{
  "n_head": 4,
  "rope_fraction": 1.0,
  "lr": 0.00359,
  "batch_tokens": 32768
}
Each number is 500 + 50 x the weight over its row's rms, rounded and kept within 0 to 999. Layers, rows and columns count from 0. Numbers have three digits each. The size before them is the row's rms in percent of the matrix's.

# layer 11 MLP gate, 704x256, rms 0.0581, rows 555-626, columns 128-191
098:451485459478504386513527557467537511468458544539586594523552469552582525468522489560546432477484474520466517467518436517532472522536540410373487462537494543484487449448488456423526449590473512
099:526423556512491563489520523510532453438521450477424442560499528527413527610466462544573470508531460482547444504530552437502589552457433458539455437500495356494546566486501522533514454423453483
103:459454464664515503440543458540508530466525537407490441626520532522486415525479468499484463511462508532518512579536540401460573471523495554511431443463518478551540429485517521480520405479515482
104:494544525463534482496479478495581450446525521512522360419484447574610499573519539524566455514512513506467542515522397422469581450481496577509478454444532454596462522538527528532435497463528660
103:479521521424525507542524567506577522504486580539530517472591515438465470582473494491477522452462455431498606482451479488463495500515495432576534502582556513455555481519496504488506489433463576
092:539512514487465449422537525564512504507448462558474497486484425482496505537456539467541543414585467487498512547483534583552520423529545540437427545504458474494423510537536471509497491453482560
107:557479524540491537545482498595460461444513479486497460567498464507476512413499518499568464522507527479446475438437502484459521475481517517535545517504536467565469378517528546470582502508476511
107:480425583476434512523554545440509484463470502391433420511505437538521450545511477552399457460550419584510577533589468508522573524453418467452510549530512408488540515420496535648526483534561561
105:564472471533585550464561441510544483573477452549340493520438530516441482597535533573491535485518474551522439476499520479492478566432449430460493584495415467552503544468546425503511543487585576
107:419539469457465490492487563413556542470425484504551569473553522546534428568493457575436564561513451476565472508596442552551551509470526528541495568523466527470532488506526446448564498567507412
100:460500460583443480430560501428519467526495606567537527533552444510516575486559509523571529496522466498494588399495443577417487456478550439511599495521524500502537445513467513559516453427480455
103:485507428453510591417430479460430455445614535504555456487524456476536473493440509543549428541402478515425576506507470512575494522496483456466517489472558463546558549382485503537533480386549551
100:475480521378547567490513508614588543539507419501448501485442471436516483474537534486489555469567477430559517564628476469352592531465514484511521491496413387467453511532486538466496518416460551
096:555564513502491508543521439468579534415529448478422509436438513426408560514520578652421411456484511512497575506541469501502505473499467466588457496459517470522586458483432518463541501495513528
087:486437603506529515613356568494532467481476499431538573528488483503505444503540525449483468505530502484497501507569462492448482519426481532513521455501534434361541346603426485400446477506416462
098:566462570508477528560477618517476480445551518487435559514499447487515468447488552559506453470473571397421500527508416436412534538520503490463532534552558426568529514445543469503578575478430528
099:607462500552475518445489568474506454560470511447491445431463566495531464483447482543455437510492627451508452405499590438489467456420542482474503471514449443563480456593465469526527517567541481
106:555531464546511476481543566454510505615410470462501508427509562454547542424496409440455571520543431503521450481505647447476541378523539454501466521512522498493467571522454563600536527445546482
104:476578514469500557447517514530492480440481558439466459462455505477552432509577450527517495461526484527599462556448469471426528522498534510511541458517541469558518539518534517500459533452500563
105:521512473504499443565561507598503514570515528515467419473561484529494533556591464525495491494427419545543413494501592510475564517531513402548449508448549488368536423527460532524522569504540512
099:530438491532445489474510460479474459508479563571504507501572490433413427507513430501583501496509484476550516526498410430492586461526489497484419512516656512562512473503553539528574514577565461
097:439518542536471586519504533512523479473534449553407479494403445529499493501501495543564555524526539484530468522571460452517535483537500492583489486537535503502473477552571439482458589363498463
103:493474516561495493468587401580486464484459609438528443498446496494511525486577547431486450514500580574499536415541452502448588534495450427459504498531437508498522450456547619495573468481551495
099:496527577467509534463537415433528461539504503501608476446529499537478488531467387509438476505505441556431478585593512406491446530483522510539476508547540531464503438491462457505520543470457446
104:525498488485528544501501463441536476605453588399420472493527511477420450469504365554534544518448497434488467464459453524484459504528525582443544447518504446573576490514508521553435551453582526
107:571424513428453472502497439465486556456519443552458551499510418534522504536496410617417425517504428494489466506583480546510547504526522497461448531535430466432489455479494511504531522564459528
098:489494506483487545503555451445474449458587504485541505496492478458599474425500519490462566447446595531513504540530481583506477531468462551544467523495546413508489539551482553516482488427471431
097:524400512471602426586489539472610528548511551499540506510502392527489506493484515563427456465498443538544508524545540552461498458420411420472529521508452445498401371553587496625583597446529561
101:456512488594457444560495523584586400604497473484551577530457485448505497479463484509494421485523453581557470537475547494353496472455467399427519555451464465534613401486537595535510490512475519
103:543495511508555443489503474587492499433561508499440555434449489454484544538514508588546605503432528547448479516534473547540530519552531573476529521483445466487462498435474499628545502587490527
091:532419512496506534452574583534481519494531478501523389557488595553599549506504468524628433508565441494504437568530483532473485558454440450462488474420608462552491528534477512565473566541504514
109:495450483515557504530542509501535432523457494496465460469506529475490480385544464515491479400544523456481467581499430425483497527567510514481452556510443462548453460590485472495485473471438592
102:501461458496566458554499583477579616504477556487473424526523418594548550483487474585410521456511501417636570517544420559488385546542433546557460438482591490631432476458514532508395489429531482
096:541547466545502460524486537505397562622519615515432535495502583577411487507476397462523462484449486529491510489484509476404515468425505517466382514537482549564620521487490587443521484437522450
096:456469503480502573553436461514411419443530462513533498505423470500502626506455482445562547445501537576571433468525493458635609490508440526557534453507444462421481462447523514550487515553613409
100:484475484456488556588477464572527513405518513613449513610468471537466517449444548567545551474518487490611501508502422454523526445541520387524482438474468448514487475457553550553446445409421464
086:455547477421469490510566445556559523434492379471554456522444441367556528472475595515546504434464495485524453511519519471388420595453405434359490493552414511473574519519503529461423537490464486
102:532495440512449449534514570499575511526477544493447538606498500535496432548462415566487557439451432504391464516494478484478569530554485408496475584476545465524503460436461565533585478540559510
097:487415609441490489574558457445562513408474539505547465471497550498477633452449526532575502438493521428357494545520440563576535537513477508527513575503508498572509531470494512512593411525525463
107:519535512555501441522477583462427542557558500521454498549531517481472543481397501490557472535550471434513560470504486448521555502483446517503424455468516494511450533530484647553457466441434513
106:667490435525384526513561638455468435503513467572571565503502476559480452474567430624514504498586471485476529505426458507513455462469554551430497566511475529552537549417467470483548514448518512
095:443562400576557495463426432508493526573426611489518571469458623560460512534416422491535511516536423513501468549537472455478532575463431510498542564456467593519429503422525607494497511520447431
097:394527425493524492553477617481536596538488543538536412485513511490500343522504480571457577428457453510567472496512506391533444493447606545423494502606480537474557447554576535519574473596508477
102:452485576533519481469547539448521404611521512516445586500598506535445506526483432534576457497489483499556505419517379539505604538594452525560427497589531514468566567554475479463496434503469568
102:477441536513579563495479563457459577481423574558461484561514444455491420490454566535521507473424477472550450546499524492537483502537486556544448597528478568479520502419448515529578523500513435
099:491552560525507446448470498476540564511474440564540443390526568467592404516524492563482476360390490443479516560498514446489587508507495489472494518529568550514558494524533542463650436459461531
101:409497612573517546492468491525497468546478565565436401406570491453493526465454523511544469497501547535394352476475539438575481522548554525512515506478560484499511530577453504543567589519567524
102:583394490591462580476525539514596452533449522422451557500395501406387526529477533501510503524525503498566459471483454509480503526528523562536541511567581455502529547605613569584479474378518514
092:570542536440564504551476577525471525513522541518458434535463448453492569561436483540517505479483490508443563445565503451455551541517601543395439460456526512490542446505489510418485499477589483
102:529527442498473501413588548505600410546561470510496445367448537476572532559418499470526461554576468505467488423416400509405542524479487513492444580506593501527434571469445565512488369498483431
101:444438534434448551546524457509563464526438522465570485495539517542574485437520505502479505474477475450449587456490520499563497528506637556450481482475519411571558537492427439501598492486437414
103:553520468436526486560548482374534383578499523475475510531491573599461565481486510529598475517492521560525464376538374524543448530492504488573457582432486499456410561421508545527522508482508400
099:460565429481483465553489510382466505508462517603520510571555556508424535571454370505535458573505419514528477494612483556455415587488480587461523519526450524474478491442527534439546401559498474
099:428484568522444439456504428493437522481449525502488531477476534458455463441500559516422473519498430506479483509520485494534521515445532541481477569530558520471582383490523478561523563501497447
098:466493454512514485532498500545531518533601529561516461486568523468558493357520469417484472449479496513532419564452384524430473468446529456455492531528497469466532421506541517422493472494408560
100:580611478570554430509574462525478509452437546587503538579526473486487470469412549479532474474560541445519507469481529518473524544491539554525506619424535437440506436544446533429558584517579483
093:474582579529403520487577516499457537502508598457475383536479427552463479483461484510528524488475508540449501425507479454495420473502531590466435529501518551548481521534472429507478500483576530
095:528549522459458598506588505496463448474514554506474542422550437532543464527550404444450545524510489537472444452558485448447517420600595493510527541587540600394517522511502505452493404514476511
105:467372546528470552477478480489579498420488549459452432513567521546438562521498507608521549553472497512487366412520533415449495541418454498582493449506505421579491462589481501434497433463489545
107:495473561442461541481519508546610425557521520423491559481538521526478545503476518485483443503434524405560521508456436495555472545480486422501535578546596500446507555519499599522554442510486601
094:455609495475574533420462481526526596436500464557551553500512502511543476528548525491487499487476521475548546512489527527491543519516361571514537611455525536469435424469452452466477513489461483
104:488447537536498529443480481479520534481479573492451528417464489519519468626502500469477544511577423499454420591542440453576512563404551417483476491520501514474495521519529511499494531497553592
107:456547439593513481476381533521497516571561563510493501491543431490508471535427417585522529485469512488474522499406480570515539552577472552558503503490561545522509406471541501496417474463533509
100:457509409517459469508535567506543551594415539487381436496502446616532485466543516503508494570540500579446567472456523517445519602454532413507470532374567418541434521505480485390475521481441461
102:452434439505418432475553541551525499600473520479465547483576501450541480440579551514461574429516415525554513570441534579474608530483433461531516559617528548557592530457486538583432486449558503
104:519464501459475618536600473489465496475524464584481516590576543550424422603428419515428523436494444518550567428592439541602546515442454523432535540502603492522523506485478562421554496451520552
093:578511521550536513500531465507533445436460592475471528566564522551450478556502469517464468485458506455451485419549569582475548440525543518481528540466600534563499511508452486571519494495501435
086:537446547526459493471423538544552483487544491504524440489501514546491495384576449425410522425461621478505508556458520498518521458601452517489496467503553510556505525520458465502439504497479543
104:519451576469430509490504482559526485544510501497534579464454462539468526480505515447524619489550519455466489508549544546488611536595396450412553463505477484482557499503518460507552471577453500
096:503484472493520393493544589512632412479500475497499517516517495447474414528480533448560510492479503515493470554478521512521507488512409530573461499522511478456473550590518521529513544450458505
102:577374478563423430501511484494557437500511486482436574541529544572542480592490499504516436510460493540366493509543536578460533556407538540446545481515458518504456552543444508528530529426456444
094:467628454544504523455452469443510534577575485515470524419440470516568500431457493462551524486511472453569522451468476557540571497435393455509524520646553474419574429508543513416542408405537579
# layer 11 MLP up, 704x256, rms 0.0593, rows 555-625, columns 128-191
103:539506583563569488557539513605420501473432527520533541462500520483491511501546457519509451603587415523533464527470410542559546446422494506476462504466494437488567536460497579579501481554542385
102:486547556463443560576483439528403481526489505503474386512440484478441588469512433437506537457539562387457511536564485577570443537523536509461522411552406484490469478591461459482548510454464424
103:551420442486568530584506499456489504519364530398412534539560523503515494561493440505484515472423544435575528541508525502469497533486430455492511502514436473530439436469503466606526538487441546
100:513473558410420504558537516468466491473475535529475455480457561480526551498484551424495532506497513557590519514535480451446489512431570424420451411505418587407542413524502481500556597469520449
104:462483458467471494509552518552592559450522526455493448479532600513519518461442467469462447449537551475487475576514501540481453508582494553525483626471538575524499491586493495404465603519445472
091:520372549484559449448471523544536483589572530518486468341466493446512475430523532566415580430495480541507514570518487421530529547433435498396479500477550364542440519504508494519505520503519512
114:459555542525539515512477537501514403482524478553455513524495477440539574462464513481479540484559470565495450505514484589469534551369425546471474497587486562525608446534536427510451516529519539
109:498556542475531489434388576493478548485527525501514542392517555537541459479533503504459448587549484446542544480419463497480497434576530525561538515609529566467534494418505456557568466510455420
102:564505586540512546534539503533583439569576544488477498502549465481569534487569374494516386471502453506468444596533470507435511489438541493494439495487528549409549435475556524369542500439575491
108:554388495516466596538460554589437438435545496454406396512483450496486491510478514459499510486472505564399520532526549481446507599521520534520451532447511446546494438464457511628524464526490408
099:525509519478455528477498478423563560471458516489460516573497518522470536551525484457473446482451503490463496476443514432430503518472418545493448492494528519490445520420517526417379479552424545
103:407483528410431433515466502475500411574594501510505521534576439530478445458513425521495488516419540478480534535451394557523457474556503500402477467482582584453472569477518527539511432530540486
095:447490509464440468408539508511433491454622487460484455613587500536523568514537508541472522617510469429570477481468510528561499420513486541489555426567539470476511481411534464485525526507589505
097:398469510538498497465456459565520406612472411504480396487582440495445492434401471484424458473543560471470473520496521490489377506570471472532517514496482468454522511520494550514498666512490515
088:522522496482497500510591469542525426582429503475503504530550515516516515524533518480532462610539579429507457463375467590501471560557494462506395555504578417525445570426473451503549489535563571
104:457510507455423535508469503468509556430582504575498433505503513459531517444544513503478497377547495524542585512527522497428480483413476522444601415506434467509496529508551434506530537465594517
099:424498480535523546505539493544432538433579500491405536478557516584532474495559458431490491461472495597574591480409613484495495510438519571498537521478429532390546451514418528485404500522526372
102:543456471548537489554574547512459457580415462523478514571477460531516443478551510454604476489510496453445527548485515473489521497475456499552516431537567427463526455528521495498518510481467482
105:567481523435542460536512431518508544531438540515469475461522534425442493463449470403485433566531571525422521395501532524408511568475459520599492532568498477490456569544585481557480429467450525
102:587506576539510560465437501544455520450514452600458481463429457523519597541463480579560442568601554494528439562443483558456483483528494513464497511497492544452469436511536532502548506558520437
098:424484487518491498478535472493496456556496539415469544498470446542461482550462500444509483511536530538489499491470466539538450562469584404485512481510469514544477553554509348494494401467474553
100:456574539474525514489443572576419531401445510452523511566536554440562519520491566539508389414564417569490521530554522457486494511511530571446522492436525446517525596506500423497501568392480475
102:529467538491532451502546458536549518571443540522491467494505513537597478498580435482486566515517549576509423555526527525545600572463492487494560485453528544575475510496487528549376505500524529
097:533453562482412451500456560450446582435479521497541575513564520380519536568549568554665573535351534494434435464474619543545425428556517411560540457485470487472539464500508556594528569435597499
098:389530501524488478452554587477477488496459433543615594487454432523519532487432424519467434522518484499465530518518418572606429531446475563500431515584538516563535445489509508514514540445406432
105:523437519514569538512409562508507500506475413491509515482440494446456455607493449464615507458550528502435520567529465442499496479528575443480472472520536476553508524478420459511512508507457411
100:522482552475536441488501417450565567568514499456464502543522425526541604417435431560457499504429495559406564437510504552580497458504485483516561423607568423526387460440506566480497499557543515
099:503493423497539460549560489475526499457501483564499527554490399476384550574491501533494490526508378627585399426533490460488535452475492542505490472541368484439543571483480525555487434487569493
099:505536571597494498483496552564541440429548519491603557489583547491409496559501434464463514594487513441489501520455516473532462520528493529545559503495490517536555478392522521535422570491514521
100:508497485505567545571492514475518598479553556575428554520486524499514537511520499525531526560584485489521446590526443413383464443500581479470452476430453563566535404559426427471428480529470528
097:415514529516493486492461489503482471541425518410529477515522493488411503458464489435455494554533512510450478526528510551469485558518528486480491449407452486512404476489467581551457478491446478
112:567502578452482441587551489492446573491413471547560525527490437513635443593599500552456448556443489477470572512570496537505583450431486460498578453497546567430515592430522490505479483446556479
102:499521552510505464453441501463427610534494551496498451443482514439568500535552489536512532452459495468526537455419441545527488432483506518461545542482459565468465458568552444502509596450459497
099:549486560482484409522501455528541488504523581472470507501532434586483464544452453504468527500492493502530567496614598509411510577501411483440524505458492554524483468494495482561421592509419444
095:487524489520604538419508467511504507480425538468483574517526505523476509520440491483553496516526487494495481406493525533410428491421600470444460432481456529409426501600449443465531537505428598
101:546457519502502447551593566551604590439551449522454486449438438554531477438447475468529411461560588551504591538534543467438561489449518462491484526408558534470457569542582448487519535620462537
093:526428472494476490513487591463516483495615558573501470461542523459466619446548574579514444426584421517514560530451501488450556506497636541520494475547527489489463498491551469516509426619441600
100:518554555506535525512490440457494573504538589436485562495532536549548540407424564540534458525489605440428603489488520491435482553431472465469492451496440598543537586374442513536439513448476483
096:495598410558543458453492430650544533541466456484503514368478462412515548479474491460434575453432500522485533526492523426575533513446460444505412490527489449498513535449518452480455514577446658
106:490526449418508504562576434520439542512499444496427572506469402475429512525448580508475560448593570497501434454470483487546493406469495544526493481515463519450519514499452551511499539393443425
099:464437517446473421483551530459494461559461560443531469465450555530579527456422401542482519504489483474519541404491578516397494526415505595476458422507437459417474502532625602574551480479506501
092:517489601482598565470394550397378553467546470507538500437607461516509541506461421398511447487522494508401451486494481462509461471532557495491463477569477533549571428448482487525482476454493419
095:456495454526412510500620497388370425463545542487574448542520579601404442471541485500504405580489401480512520441460509459484453459494504418406540475506495545539436543513551482460490494573504485
108:457450465577423518539449486400485532469501482555523540555553519512462502612490471465599511471586392598511446444604457588537587510543470608452489520498539565467547467525493476488627548416564459
108:518502453511466562460558526525493432456422560434489506460539614527450510532561549433491457532452412533516564586417513446482432586406519502515499475559561535464477510530517453423434374472482550
101:588597529451543513391560462499469460457517440432582448532438531515524414510528489580460486468556499503468519565483535400487512492468503434477479449434566511400500523470532441541510440591547472
097:545366465532521521606475476488503494513408515525397527545580474512543468509538511581572504569448599481452564501538444593458420549562473587540503546527464529632536526547419474579507464558413457
103:549578500517498485469437447544556593470369479449541547435453546429509480527584523529550536521479524489544337566463539431487454502554455507501553522507458514448510457551472513447460520539554510
096:516540486444509572507548501526530451512484584532425529531565469506530485451463528532489527534453508497558560446478391500430539362491610434533492512622521515502413469570559400506528443450400504
098:458505555514463491508537522562496405424502469521456498456463489481449559418514411419524481522468569480522534522505542475497425404473534467453535529582526493498450539490605486495487615451503615
101:476547510537453593473499470555543533548454493362544459435476446435561480497494514471433418487532551558460616493471532441498498465508481432560425436465540528441483480522524506402504472430488498
101:491527476401546479558534606533467479451502488489536618484564496588463488470489578629590476495458554452543490479437458472450534600461438549428517487462512532506488532417548412558484471490575544
100:536552409573495452528508548502516489565397561485508478442462524534490578466497551431519506439453471463477461588413481563406576436465565450550457479590566481422488412490410557470477433488555506
097:503488437530551585463536479570514547439474548541521435534508481497535434612446556547475526579451555442484392448538472544523581590472579470546501577455456570503560477524507475499574493581393516
094:527473450567504434526445524545362450543497457438446435479424414492523515490506540458440536415461490475436533544467545556491488505568514452440586417504403474409540520557512442536479525473434452
096:518494389473454532444502453480491482582505591518497443533563479469443368505422435550533494486517520535464557500490526511494549522430511501467480578485540530545541503554543454559567562561592488
091:577562515552444418462486456483518413502403535498472436452469449525485515485538445485536525514475533492472389574509541518537503506462593514577494449486444499520409486561534467407403448488493464
102:563414448476404533467519490462549478504528507413404521509398447443512531432529544587523512470437501493417554587559518508601584470472574542471444437585505492483459507483534615500475527514488503
105:384414474477494534562416578495480579416549515551493410503469447520532550513491531539486466450504484509539516525411496481531473578454476580520469486540500527537468535543496547445453515418553589
102:491508421526507412410519587501534504482469432578395404451410575458444489530526520641469468478378453463475511556528484558490449404453469503518492475535498473516559599555593544536475472406511458
095:494528427494546523520482458516431517463473478490408614456474543449511525511447567396497482561371447539362452477529484455442532512481446447459530485536503492471416396579486500472515469504485509
102:392543454437494529485545494523545495451528433466401449557555437593517501569494500559586536445405478563530400517501550444609509487473538543524503444512557476582516531524491499502477559509492490
106:489475538485475483473490541565492474467515508525494446512487575498539414443509526593378471488605624561519519513507519578554527420384511563439563512382385513421532482431620536494436539434528473
102:528483376432555460523514538504497595528458497427466425441515483461535505487494488412593571477473517475529474615475496467499471523531495488597479556451459409487442524575471443520503430513516485
105:498555493424504530419533507544458525488554602489534538580510507486562521393515551467488499449442463507453514563507439506486514506468569419554525431485477484583485448483483577493505494459540539
101:383493544468563566526568461500511518593484450476540453461483511504517450462476568449545467562516454560509522532498525486464586535463532407525560504543557502484584657582511399506497498400508583
093:516556487456538501646518532564575520454547535507490443535487560571480454527392407488453508544566504444503550510499562497476445528555477464482523510423443451543450473458465442509497560499482511
086:543465467558524455563541387488534537495580545457419519475569434552386469484518557488571463506518403515540566418439502516514486607489455472470456514532541550490514568542493481506560501443590612
100:508470547447530451518477519492538615566489544526540548610521516547572459453520540476503529561500506549537491549517572615443595480617469508505583567469587452521574546419493474415564438489480414
097:474413554458489427531438557595471484492457472445472490503511511525469454416445482633457580488489477519483475551563511526577440580477465528487456511463495539535477600561533540566469457528416556
103:431513541503532555383509566456497545383475498505454460450442461566470521528521506498574493456515460443520490502452466500489485416527490490505511501511480551505454466479457496528521417615549496
# layer 11 MLP down (transposed), 704x256, rms 0.0586, rows 555-625, columns 128-191
103:497584533579520396607432465430495466409540411529464463596542541410518541467514426404503521529493519500548544575562548467552553409573469511453437503486465515503560452452599505462537552509462520
102:430450487538496608529340544530484517446475469563543595475600435441480467569462476489536463614470538377513506527379608470522438548573486533539576507591463539408458491520531476516512474576530481
104:490567553486516422453509522493520609584515447428500419427456563533576461440519522532597438510530489483589470570447547468502524454565498434543478475469496500527522422530539562479497486541468428
105:501478515399466552531557452451520534442431586321405533496469520543491502511566548486555523510509479360489526550494456471505506651524526531542504597564562518531563582449489412508456440542482608
108:514506490477591522451410500553458517556460398486572547524495511492549470517539457530557557529547507538481513496541501445452455426598490449473413512506530484483537530488479504506511415498570405
092:500506487492424556538584513544419479462492457489522665451555474395499475488490457412496411523495508469451505519431529519567510523465597490618561498464465527522499495473534476530524542501438479
110:480535444552452515436412450457528538466440436609543445462432498480447578547422474568482522446505472428438474455416512487483528560428441498495442510528462556497421551444494491560541514548471572
106:503527504556416458558440541400529501563478536451466469533453502488475513452479529412465530523574470496485452335531488477500546498437556436523474528600426487460587504515517470459448513507434498
102:394414558475484498384454478483528534474581480380504494476572581475497523499548510426440587478510468545460512512561561487537469470588490536535527563523470507513488552546480448620424489502514578
110:481410528492539460428507436512605562550432559555462449518441514548555541490470425457490521470481494522531489495405542436487478518516541504489470579465454488450481566516579555495454535429527584
097:535493532492501458485510526543472532442529484577540498474439488473489506531474539476502475547462494475417541520542448470506494434483502534482572544499567497494436561526440514489555507391532595
099:558482464459512486547490563515548549405539470478482517454508446492524552427475492558472494510433410517474494494532481469562474492518499543567497483509469451465475566544505540428483504490440451
101:510457424509329490445541554496456503572479487453572492487451603570503368507472491497586551528545507504508500508487485496517570521586560483494461453536433526475521525496559514506518417488357487
102:579511509519553445453492471447522530394472487565495475512465621486457539428499399538530481537493453529511491474549545474435514496603503499457497485486519434460511548517558510493457457426392389
087:431517606478448459450533543552505527460607561506492505536382488456489504487471517585481511584511458503471512440481486551487547568512528456513530464626420446471444466593440536447455533465440449
102:572469462408557554452509524496438525575456511534453534438440488512415517560502510496536479567501519438527533450478507549495498535441613512497428506472499537458470469505482553504420513474529512
100:521480428499469443529438478507577460475510460538527583498556419530579586482572563542482489438530533483449522484510532466493592494507532477437542576441514503484546511482519540507507527453520534
096:439627521494533479502549496485438531529544573499443511464508485520539514421401555575452508502480476496563546403482388459520482494487406455483447512471442486513485374504576440447460450449541447
106:510545531600492534472510438548516518561538423531534446475539478456548532564542453434514460549532525523459544557596409514533491507571517542472581593450455447369511515494413531431526526503517569
106:564512591557455469523499480508477426463544543434528446576463396524484565407566443473434557450381453500394427491515504478506573436527550465413519550425539562535561477503504407399515489601516473
103:569555469497493498459543478535512547424551502532476491541514523531465402387605562526558537443500510551570498553582405539482537430418492547509387379507505543534598458435559489455623518533485498
096:563441470556458379491519507520492510490446502485464473488543478514597526542540498536443555483497415494522492505624497501497460528532487481462492422466458535427512526475482508442474464631426429
102:516475563585420575521539458514501485551425384491450518477537612482495576548507497490520516511381508510488538533475519460466559514558590532535528491510521419525503519571475533566444492469458451
103:511486568507599570552477508487505530540585523470442506492447495469486474479514574553356577563573575569487377576503468518480376480467369500479442546536452482541502443437544492475444501539610476
098:518554406412424556505548495603545432430506537479441459558492491523510478508485561506439573482487486479476417533455630396509540476442545479566570431491517510400418579477524518559575535499502495
106:550507535508503415501486462488543431538515549576475566521603450541431559458546440456539533547603523460476404453445545535429495468393518534511414499437448593429429476549547504607526430567532500
103:513542448577507481543527527498527468487599409558456418449543512502532504566461612524489445557525485465526555425523518465515468627526510474509514473495430443443540460456508477461470473418533426
097:506500572470538557469503530540537623511474527462463438506479450561471461536584475476492476410534492527476538471552528471568484473535440503499497538562530498610463512495596428452546458438444452
101:513571522484445501535451486534469506541520554602493472466434496491539563488540538413508511517542440555447496548464522437502528470420559473560500506474494615513584545508511453543503428506508485
100:490531535467480456439514547461500578537481531577484478467454437517605417510514547477577539507500499579507524417503541427517474524519521507431553458552411574501537450518523487559564490531542496
094:480468518605522504504469446468443553503517550571506453531605482470431591489465539463449452496504469476524509428590501534492560470571383520506511541463483486492501522480554429438522550513473469
109:606588512560467568472440472545502564598542500508505534571536515480508508575490535551377494459520479506585499478530498509485461490473633574574553543504572501492564472480468582463513546492468377
103:517421575445441456497559495485515497576489487542490519462524510437427511441442601345540408557577521469599465391521547496450505538400502495523513494508528558497556532426603520403498466605500565
096:539458527468506431435427509480649477545489520527411521448539595448550444547482498456587497468505482503494475474493490463567514463522505463549446485482461576498418496425481501557538516531477556
094:485478533473404448531442516593515515529471554532558524433526464494524442431568530504358486565464473571533478474577523498518539579495486526541511489485540490471495560483530552433432513447530366
104:616522442540509482589536563467463494519470495457515470474505536452478516536578647539524462516545404535509464505460543407522483462394492459554502527533492466535468563550469563550534461445460502
094:464537426485483495535504448506503440522479461459456477494448451547455472572498631487465501549586479513495469499502563408443508466486539452536494563485491537524518437550526478555556530433630502
101:501489520472510515490461543509515395541485525433475431546470475475471494545510522467506568458562540620553526407474377464503504460437517446436448496478469491517532451501493527452393536517531537
097:541460557481430492517525496438515514566587565456528449487546513473459474528422474583578523588561561540424372515480487502562428503626467582537551521418525435498441488593492520475472514526580596
107:472595469451468464449457588553520548459547535493462488546571432563520516497464484567428459599455517492507542530553555395565488561540518501448445441540496495561647494494436515553449502525554403
098:521536430455406485591558481540517482496468519544451547558548471527520464492493531554439537532586538591491483535516481427510496463484499549524495609451593426530518513572449474419473421499433517
096:573490464443400470486565527449588497479455602488444536545539519407545457487505565557487509498537538436563510562433506579584399541566522488527508485428527478433436482519526502485540475464581514
094:573502548487560537647440454544509496580488480372568492456508419472513530592574507435447428508493516439535511481534517529458495450484470544519484488452572468432425501485415573538549574458530547
111:489538512535554529486437467470500523544456465531423455566514519490439497508530411549524553501447448549510497489461500505475496584518497533526544460463487463485523513561500492484500536476500509
106:527512453405554492477556499477498498499575507552514434509496535500462463488493524453370448616436469450476458508531504552499487564424460541424476491522491463527616518507407466522476612512474437
100:459481547462491539569539447549522424520450372540570519517459567456482429557455511438511521475585499580477535529464412494489536468593558483543450497436518405500484609498391525557407461450509542
101:517578507395436469562468545555492489527478477436562449459645553477481428465500418469503485459484452523503525434606548520498610475390580446538528467476465410459423470511526470496547439454495569
102:465416534506520535494597397504589462537569514577451456409502428482500517515422413411487486422510497519483463479569510486478509498520494484578459379510470510585484495520475506523469439435547443
094:530524508537460489511491519529564468525555356430513437513506497420521552515457529583473474424547562542475402482548489632591451566511480550473574429451562477490605428515558487483460500547613494
103:544478544526475393553551527610553509525533554480459501475565531540374481447462541494546521466482391512505384484610450482567513528481539495467514503508436419431470517498449476521567551513575509
101:503458539528456572479495506465483521500564543490461524537410547536522472495464407556529545512451516428478499514450485519468502469482493327546537554497456455558459591464459478558590524424491437
106:517438501463501486435518508546491543436455521605535541565511464518561497533538423488497553508561488571517456541568557473510522447618522482605546552443520581545475492488544538516486484451494554
101:472528501458448468453526493431513515453600435540543518521508436541456435565534545501482475516582477476498604509568558480543431483520509504502476473488531458552490508546504401472593519540505542
101:449545511473502286455544478451522548482452538559485516537521450409534558467560434556444473446438459507497424520549552545480528446434514485550484409513530514418591525504548542541390478597579424
100:452489517432552488494529512448468569504549410541528526505543525551560408387503553415515548451462502583519497484447497576506462567527479442514488430482533527504595579570541550466608485517422500
100:407474539400504530507499584519519435552434425434552484542496485594490523519462567502498485443519498479490436450529528511479529578404473405541427462586514550510470546434584435493517467510595511
090:492509402556478452497599536599503454487480434492487485462352490558505404514436632537451517378443514527521559492493516547469537494472498516508489529510472464500445533560492537513627601496465503
102:522482579499495558540430508460477578614573591487544499521561436514471461379525542452457542541511455515424443523453563466575519545522550506511431545476546425507543454558537531434516583493459442
104:374555557528357442532566476482481451516512495431483434509542429531532485541512518480541475534424595550514455569526474483483388495526404547542532506482430469522523469426547498507528459461480418
103:531501527496533480490513498487448575438508507496503553446576395491464449417539503412455488431458483546485473464583622485480572381482524494575478553526538515481477463506479491501436463561467479
096:572444420421505522528536570477532479565504467400621495507558507555465439518575457596526506435535527445538512549509537514544461506516487357564489529546498529462535506465510494540539497470466564
103:472540474488522523476499447554489455502376468434479467506523539429510573486529561551521466523460571509441541426532518532480548523486516515387557476536497480603522421450436394529492511515555497
110:510461480546533425463504550412473530481441583563385430400500528512554508524503367465591557529529418473572461465583528585491485578583420516520580539477511480533532450440541499488513556558512499
101:435513512550554539404475450523455474471473507550657499498505508595594475468545456514470533514525571527428476543476528473454581466419549494534374516469490625457548466512500551551460503530565525
100:533547415511453543506534531580448468517460471489516524477601459426560504520427512477482465433542507486557480602528440511503541515480525523512579614517552622559584578492584532440492475379482440
099:519539526493437442441512586478380513436542410520491508560434515460573576506482523487425520510483475491511512495521508459455453495591520516461464536550418443463524410530477462557525445460486411
097:515500488516477515420492540475467457527520497494568548575464485414438437550494530511568482518425570533550571526494475474453533575490444448495502604451511452492467475467486529480444504561537509
084:474527434476475485476499572479509458485511472583595493525527586435555444452458451409553469502512621478516446555482528494511524462551503509557521490562429496494517478455476492415483479545568460
101:472460469552495521487548467548483501530471538406413439479460536571535495525520473523505536531522541496578543474467510512490489444417454542422495429504419506505471480595576490499527437406459572
096:442527492588499513477482539423454447517542516518559499530583509439484493431512535495445525512427432583502533449457545484412583605433454483586576455528592442435603455425551467622580481511457465
100:573568566361477486523474525450515451418521576471421557632620560484453581482480476475463602516564513479550388487381497528552543480515512473527551482491459519457481539475471422461474465444556432